config.toml
n_layer = 12
d_model = 128
n_head = 2
n_kv_head = 2
head_dim = 64
d_mlp = 512
vocab_size = 4096
activation = "gelu"
norm = "rmsnorm"
norm_place = "pre"
norm_eps = 1e-05
positions = "learned"
qk_norm = false
attn_scale = 0.125
bias = "none"
tie_embeddings = false
parallel_block = false
extras = ["capped logits"]
init = "normal"
init_std_qkv = 0.0273
init_std_o = 0.00558
init_std_up = 0.0273
init_std_down = 0.00558
init_out_by_depth = true
optimizer = "muon_variant"
lr = 0.0084
lr_mult_down = 2.0
beta1 = 0.9
lr_head = 0.00459
grad_clip = 0.5
warmup_steps = 200
schedule = "wsd"
decay_fraction = 1.0
decay_shape = "linear"
final_lr_fraction = 0.0
batch_tokens = 16384
seq_len = 1024
doc_mask = true
train_tokens = 209000000
steps = 12757
dataset = "wikipedia_en"
Each number is 128 + 32 x the weight over its row's rms, rounded and kept within 0 to 255. Layers, rows and columns count from 0. Numbers have three digits each. The size before them is the row's rms in percent of the matrix's.

# layer 5 attention output (transposed), 128x128, rms 0.113, rows 71-96, columns 0-127
104:107136159131150132147094141075128108109195098095118147117101114146145157103069126062122076160170084141168152176102127149131135132122118194139109126137091076094153081124037141139137136172186100143124134110120174141076190152109163130155141092151102070088111153107113113085137144147086117130128138124120152143153118129217146113089107061096200096161145150069166130122106122076096177107143
108:167165181187163145146091147187101098128114129122083172143140155146127147157170152129113187063143122152204098129134125126175112161139175113191093124113111154123113100132143154066159135078134172072147114098128100113066105129117136068144111158092133142132087104150108158134110135162179120121180126140104147117155133153197144172096150170143118106159205183111148184140115197135132173081131
095:135083147134117158141132111130075132071121168162088103112117153108139071135144079095068188059139172154209152093081173087133147099089148152093091103130096143114140151109121164143136150121073159124134080160082150133126156134121131168125168112107132142078098088133101169133145179137090115148055161081079133154132158144116121093077175137157110175144171109135178071123130135206120140155170
110:185105130096158103145126044103096088074114109118149100132110170150124122185101098155106121108135130115051110159081125110172069103170113122107098123123166138111090169177153101096139139138148116108170127132127097116123144089186129075134111168138058160149112196170144136142123127138058078172122153229112121113163096147094102140202132110180154119131148095141134128115113156060106110144129
100:122063137185092142105137177042156091123154139131145154122158080090136141126142108088156158063093083142170205139154089106107161120109146116144086149090151150162124119121085120180141124149124113101165163097139117123099169107112150164134157145141060158165112100128151174180182116125132170098155144096077122074114098145078146153062136107160137156155163157111158180098089088106165066160133
107:131107134121087118127156121114059078068170094147085118125138111141161108144131176130124116212120146128096146154098164095147052141164199135149123128134120150162081146078101091131083077122149143193115124123086166060159126101146119097116123165152130087140085143107101114117132120094068093148183118092113136106163167150118140213126161157116115105111097174173127162089148059144098112139191
117:157155151145099135132093156089164164109103131113080161118105191182140098105184106152186105188114083136175116141136158140172107083125130137127129075095178172137141107117100119119141181148155090099142143137137091156147154140132116168171144079166084121061133152157152106109102161146043054084131130131137095125175184133120152089039196108165145127125133157156096127121166166107137099094130
102:187106149088161104195137124112164163085127092050118139178114139042156122172112083126091107148107141047098127144138081133175120142137091079132183118145087124093165119154130118149101172123107085112108156152096092103167084111149110085093125130089157131158146105067093078118110139160105152174145120115159130109152144147127157115169174107212160121099168179095158111123098171103130136148088
092:123106173209045137152072134096137104089090122146123115106131131128107111094125097191109125128123156148101165120168108084189076124141105144160135179107063139071132077147099170171109104122194126080128130138142113157114192143123078097129139137154092169126136112098154141112153134073117118144138145130115152152123108064192178099127145108143154115098066180077140126073175169151144183123154
112:097077107153157147091179096085130157097119067147154120145227108154076132133117184169156119141074116095112093137094179097129120122072136114101168096049075200135098147108107117077161090077104094116128109103179156139166151168132130096105108119129094122092177158123105144148135108129157082092097161141186152124128118115113089122112131157144092144147125150103083138122091141111086088181067
104:174035180116148127137133106134109129140141126121103169146104176072156092152129154070146136137154086109121110093100147177099110119101131139118094187151109125121126140107127153062118157087178113151117176123063148126138142118157172182188122122123148116112142146141101087143123136131131102099093103046154137087047068134123078206175131150186119192132154075137102176147117133154101161102126
117:139055159142151179125090092122102133096141110116092133150091173120123090070075134132082124102032177131199141132150125094080155117134088062122159074141140124083069134138113091113163127058094160096091072129084149124104182123134140143154086118065171102092099066127117138129108109150129108102096125122165174068112165141151119114145140090164162150117080123144134141123147139109156136075104
108:159092053078109121134167110120086149105086134131156177112117096159129100118132117127139170145017181162065129133091142172074132120105068101111159100131143185145116114170161083150166150160119128146146142090170133124174079152138117152147139144152091178128130155107143141117158132130178180155135063130128148146124145097089110105127110108156213071105185196176120150158142134130150135131166
088:113112149160114149136121071136159121167118088063089154135105119110069127158155107111090123124115118083142086158120110138170075134200110111136085109184084130136141107188145084100160096138103111162147167157150114136151082175088145117144133104109178142089076156171143153127163107123050084059168127133098126133122138154188175151190088118061147176138156112165108139114154176108141098065106
102:173122121193135064107138127097121154123159092169120137119122180218146073129108196170153153163110118144162124081145134141062081152137158111101082142153100140168167130164173126136147130092106109141134081161076172146116121173133148104174110141143114134138170101102142092113145111115199132024131176180156137061147160118135180112105086110152122070103108148141156132092145118130108103148159
117:141157132125119121138174102095164111101137107175116098090136085138110152159128157106141149106142073138108100098200188061151102098155157138086098132119125146147117106116140140167155112104101158133181108146093183180169088142132113112142152123156113111139174107140140135162095144187106151132201137079081083129130085189120152108131221139050095150144228152122125106071183151121138110119128
103:142133194144142113130178130137129168076146169049127074117080113096128125117080114154166142168105090060060079124094049139151166150126155077190103114102126152105106191100115084125198146128118138129110147053108154095166134098106128162121106132113150156163116209146130126126061108164119167163091124128134160185108111139126152159111121117085092129128138073097150106118090144148122118130151
099:171124171133121146121097089137149196127125180131115127149119116105114104080143154163205136139178108095147097176113147066137092131123092110113150048127102121158144102120126162181103152204091109115212094136076083082109110153198185053138179141135170169116086146123129153156127138121133070175164143141128125106129134165140184122114160119099108152110148107096157132143114072185134123134114
109:122130123148140132161161143165131144088118137106173134184057157212135138158094148084118118122098098117099136137151108088088099156111128145113120167159098129092162173204195111141136146111106135079116088137135139112167132108150091098156089101129114103125113090062150166097128146131089110139231187087080127085172176130131132109077136111106122146130131075149124076079074107058130151092111
131:129203140130129045108120110105121125112166117085150134113119127132138129154090161110064158144129118142146140156153153155121110141129138091134077134052169103153094148112152081112175111155065118120144102166153128113084164134087063070167134104174100123094158121140169162192067135159156124192065090109129113081118212141120181143122157158110133114114146105082141152043146135116147132152089
124:107108103120118139079138120169087153070128113105081147154144152121110064182158134166069131087134135117122131125145133139113201151089183114152138101133115185149074138168162134138159115122084108182112166158116133140159130104103123103152138102112142103106139121108143080052092120120123104129099158135093069166118119196067068123165109158219152118140088157155041124182099171113090134145158
104:157145110101122105105151096163107132145093088097128132167175118139125158081136190095069054148160065201144138168087110098083099115128096099133162137117109097182102072147137170148112106129104168122110143079159125112115106085140084144115128105090171179154141056128122073093089145137152083116100142115133072134185060132066173131131137150125142170158133081064175111123102105139163129123112
104:129121109175161200083089101100133157137106129155160112148069160156087114066096113134115088147110038102161121129120107182131091108065150127156130155133117139173120099170095112132119118114121131155154132118057154176125080097158103150091089187113136135163110169172129131141082108114066130110190130139109136083095147087125165069210082176165147124156102126144108110148125109114074117101177
096:152087182143089169087091108114117106109138086176115187118123127118173092153143151171173119136158155127092174111098130092103104166147129208122143137125155115154105142141131094074147077112178104158118115141071169117046185159162077143144090195111127156075101142154157119126102133157126148129145138122125058123154095115138177133120156048104142138122140161098082178140102131143134099036131
112:132180046136108137181119108086113102148142119132095160129116115121073150107138162153158139103173108116130100108188143217134132123155099096107079139129131164131185114135128109096165131115191164153074166072111136158163117155161142107102116194154126119164127118142078181131163220180137133104063147098050149118099149136132105115173121113158110149100141131123112188091107137164066160126127
111:101173151144121158141185152129077156139104137191096126111093132143134106106114117239130119097119147118185149153081149167147129170093115122147126166089123065113111106132138198111103190081126145100077143130082094129137152108163148126087149177164167144163107138113216098110143131174139158111143134191120117124100130097154134139091170130097157154116154121122132156120171162162144209183190
# layer 5 attention value, 128x128, rms 0.135, rows 72-96, columns 0-127
106:154136126130146149142206151103082118082098159157168136136118088172117162106156098098138107154107110092133122097129138078100102081137000144113133171123152139121118098151120122140095113095174076155187086133105141147171142121126126116133150095103097114154119225103177147092142087145151081186079154102085115143133144122136131129162112144135154105139122202125160143043111089111113113118065
092:112071172200107124123086183137217162135086118122101129196094116174075204123114159131125105164081179137091107099117106170112107155120120114079158166123115144119081144157099169170168150154131128113110132115133123160100150115166080127113150110151128128163086157115142130136183137118121116119175121178147092172058051125122098181153107135122131094175168169132154129076147155145115110087077
108:115149136118178114137118157090170141071149130135121190147171093122187099123130113108181082088160049141147107116135171135112119089130095119198132135138149148072083167167060154144091134168103145083142143154114125220078137122077085125162151125089126077235151132140073099150155160127153154087181100134124154127105165114132166114100106130132095088131161115125114136074129116146115109139125
108:079146144128159137122118048102106141076179186128152120108102128152082153142171120099193148168169154101181174101122084142111083146180128059068182103142115126111135133134154174104116160158150127140079164176149127181144100086127174045112065070116115040130126153145124133115103144127087086173138133160122107132112171122149121143142141125090156144092116134116129081108128159125077155152150
102:154121161128166108113117110140196151113178137142145136159147144126064138093121109111109128119169156171182152079151173113136180142151119122187130150079127079148148148153195125183136174176119171100176155180137106161151136133154107140112136142069157132089107155167070160189172133144125124173139113162167097114109160104164070020073155123125122078124157120118134164087100149121157167100112
100:048131045158082171116088103115157121133084136108156138135134139116142117158138179062125138073094180157117120195143121111123129114110120183129134165121119104098101124159139093147146184133117197178113164133104109131118142101130110096092180129116139099154029126124105124184073126088118155136106143116151175143108130088138151175143065151110146153133145185134194086108079093180108168145104
102:102188160105087106150128157110125106126125113106202167138122171142116061139145108161123084119140138099149115178112136157112167074089140122146135125125132183162143056136098130167133063090170125178145128197100154190080140057103151195165133117138084131138133111127161122130044095077151161130126143110123104101109191109146162166134138158106112085092144101144074144167145113147122063091103
106:139158148080142127113125118107157205145188136162105083080080100111096080154186142058150104178153142084122151167143130185067140123113116095179139129157074143135081099143154085139071202135115159128142108093128156144120097074093080195175113126170139090110157115174167173146133146074094078157097132154135111133120145098114092139152133130124183132133119130134150111092116072152100078129122
102:095116131127099152088138096121170106121152110171124142100092124165202227120124095090105156138197196157163117095193109093146114130113151169199146141195118140093100124138149091133128148176163168105202186087111114144086126138122158138129150157138140113086148120152150099174182120145148136138162143157143139141164092132113178167042158086120103115076110087143118106138119160122150176117127
102:093176131122100118095140123167133141146101114090163144144166094102160192089114100176087165149136144112118140115105178094116133096138131052107193096094155142106063187134074098218124108160111105120150158128140110125129154090123180140107177080111160146139134135061119141125111136130107171088069076207028136126131164126139138079126135096143076082123151155108135090151128136098130116119126
104:134145146172095139164160165183161137203192112122111133137140059157061212142162102167133115149207149154083167099141125167166168112136084123104144115113133167157156142129120117177095181158163073162154130129166126133152092118114148137124149107152069204133183131109164092116094100138144152139118084118139102146124122073091159172133085179134119169136182155108120095087131129161138103153117
105:132147120157137183163079071122145109117121116092081144172163197131131075097143109117122085115155142128164140073140128145160065146097097184123135099115140047161150105141157121141116061116168097104123154071071105117080077061094124128164061122165117108089108129143090059149131111149132187147098094085125167152152091107119166164104162147106090138122127144151137096177118138130180098150087
095:143108120165174075174137155073128100160108170141135098095166098097104103091167146142152113073017191136132172113115140091133135097102154164172135143127109146165104197122118120122130138084139118096089120179118097115114146108163139161084133098078161116150145190128157130129096137164214089157120116133113115099234184091058149108133124146133153115135128139131109088107157091137114145103128
098:111122101136118120144191182157129115173144116157125136149173088118159166141172137081083138103120111123129175083211124158159165102126136161096146139099090145055150102107145114159067150164152122177128128140174115119146135138161121045109138115102127091091153140111133152137175057198043153124070087156139150097163085116147152130108177121105139152164130089105156170173120159123107124185085
103:094108068152158074117121146101075132086095152142142108164167146141148090144177110095163185112000160151094102178081120160138132068150156174085143133186127131126106165160132134119137129190142146050139120104165085109096156154164157057086107116141136075087136121156122150175160141112135110118134135158114126143125169106174104158127111102111136100128142167162092162122081138165118143083108
105:143154106057140077120084063127082054157132102128172128120148120087139217092115135129088139135218135141124158122122202099105117052166138124147157125120124120166145130135067181132163095095110101108138123197122068120061108107168122158141142108120121113121160096137136119099187089161127082130159099125164118089097111118130123117152094112160106119135091112164138152156157069171103107140179
089:102118156090172171098183124094087106091107095080147091151143102139137132170153167072156086138084168166167120100165164129116169109174097155166115164137115209106119119116171191149150117132195138112125142159124157151151223153155117160130151130175076099107070077135180106127052139128109143139152130130092162183065126131118138117132140122206113153145132129128095104109124119151144113080139
101:145147125123169139194129213147101090095147121142138170133194157158162101110156114134095149094051144138132146137196063158125152121097152086118074194122143164140121098106054125133125152087154128162161159198165116154148134150141102128095071100107097121151154100183129102160136092109162103134107092127183124116128132105157082189105101178140200123128142130104152131148131183122104076152094
114:147090166160102094119128141138052087119109147170112145120118137151071141141158143098189132053118097105083082066129106163098185057148151190152135081166090139080152144148096117146076109158165145119148154146109134104111069143160098148094102139054114132122154112164055139152132060160060076125180154135115136117127113118156104135139125156089142153131088145150071171105131116157138133152145
111:142131186123135135169125152149186112154142092136143174117095142122140201079087087135193115097152146142125107153093096133137042141136158085099098136126148071156160153096144070163104092068158104149118162144125113140073112114125095160130148148140137150142130178139196172093153136146141175081112124106164185086110084145144172118153106129047109096100158069155120161136074122121135178166078
099:187145180173134143072120146151130172086114161098093138093165106156181112168122110118132144144139154064109121132099144141139177146104144121096093135112175171061182172123117127157137142147176070108122143156125136113080084170101130140091093181157172118105199188112163164128150125091166160134141132048124132104130144179179100151162105118197116102104099164135088104138155150143132191087162
100:112141135074146129104100122165162140125120097070144152139211092077139125163216117217105101093159147172122123166066074099130143123202128135130144186147150150109118164155150116092080189188081139148124101180111093145167173113089152117130081074118103123153146156134128140124138107147140142105106108125139175126131127116085135099094162090161133166125144138143216139170146128132080119149155
092:092118153098122132106166147113181116138202183098150156116146131142098133114153131077133192141114104166148105125126177197169147098119039073133150087124112137108117120195138170154082142168101113091154113082132176106144119122173161094167155081146167098163208083157148137082154138115096136152084119157106209142099102144142114070098127156156123110149151154087111104129084133134137102183109
104:156127174087115091090112136148123112082077087191121153161111136151182062067060108126143180102100145117121102169102118096111100139136144119151118168140172103113101100239192145141098128138126095138176137098141149119138118122096200104145162080104138131086102128123071143088042137117118107134147081153093139116142129140119205109147119060126163128175126141113128117143148120090126078122155
100:118115131090148165103125127111182181125090078107110126119122165182143135152115143074087104113173124129076093161101128151060096059184111076102160136126072104123155160178150090091162142173119105170131050163161099108125101146072118138167126123144092114131114135095150124124124101111145157127134092104112172152137060171135062107164151105169123157162111122120122182128106152122178054127051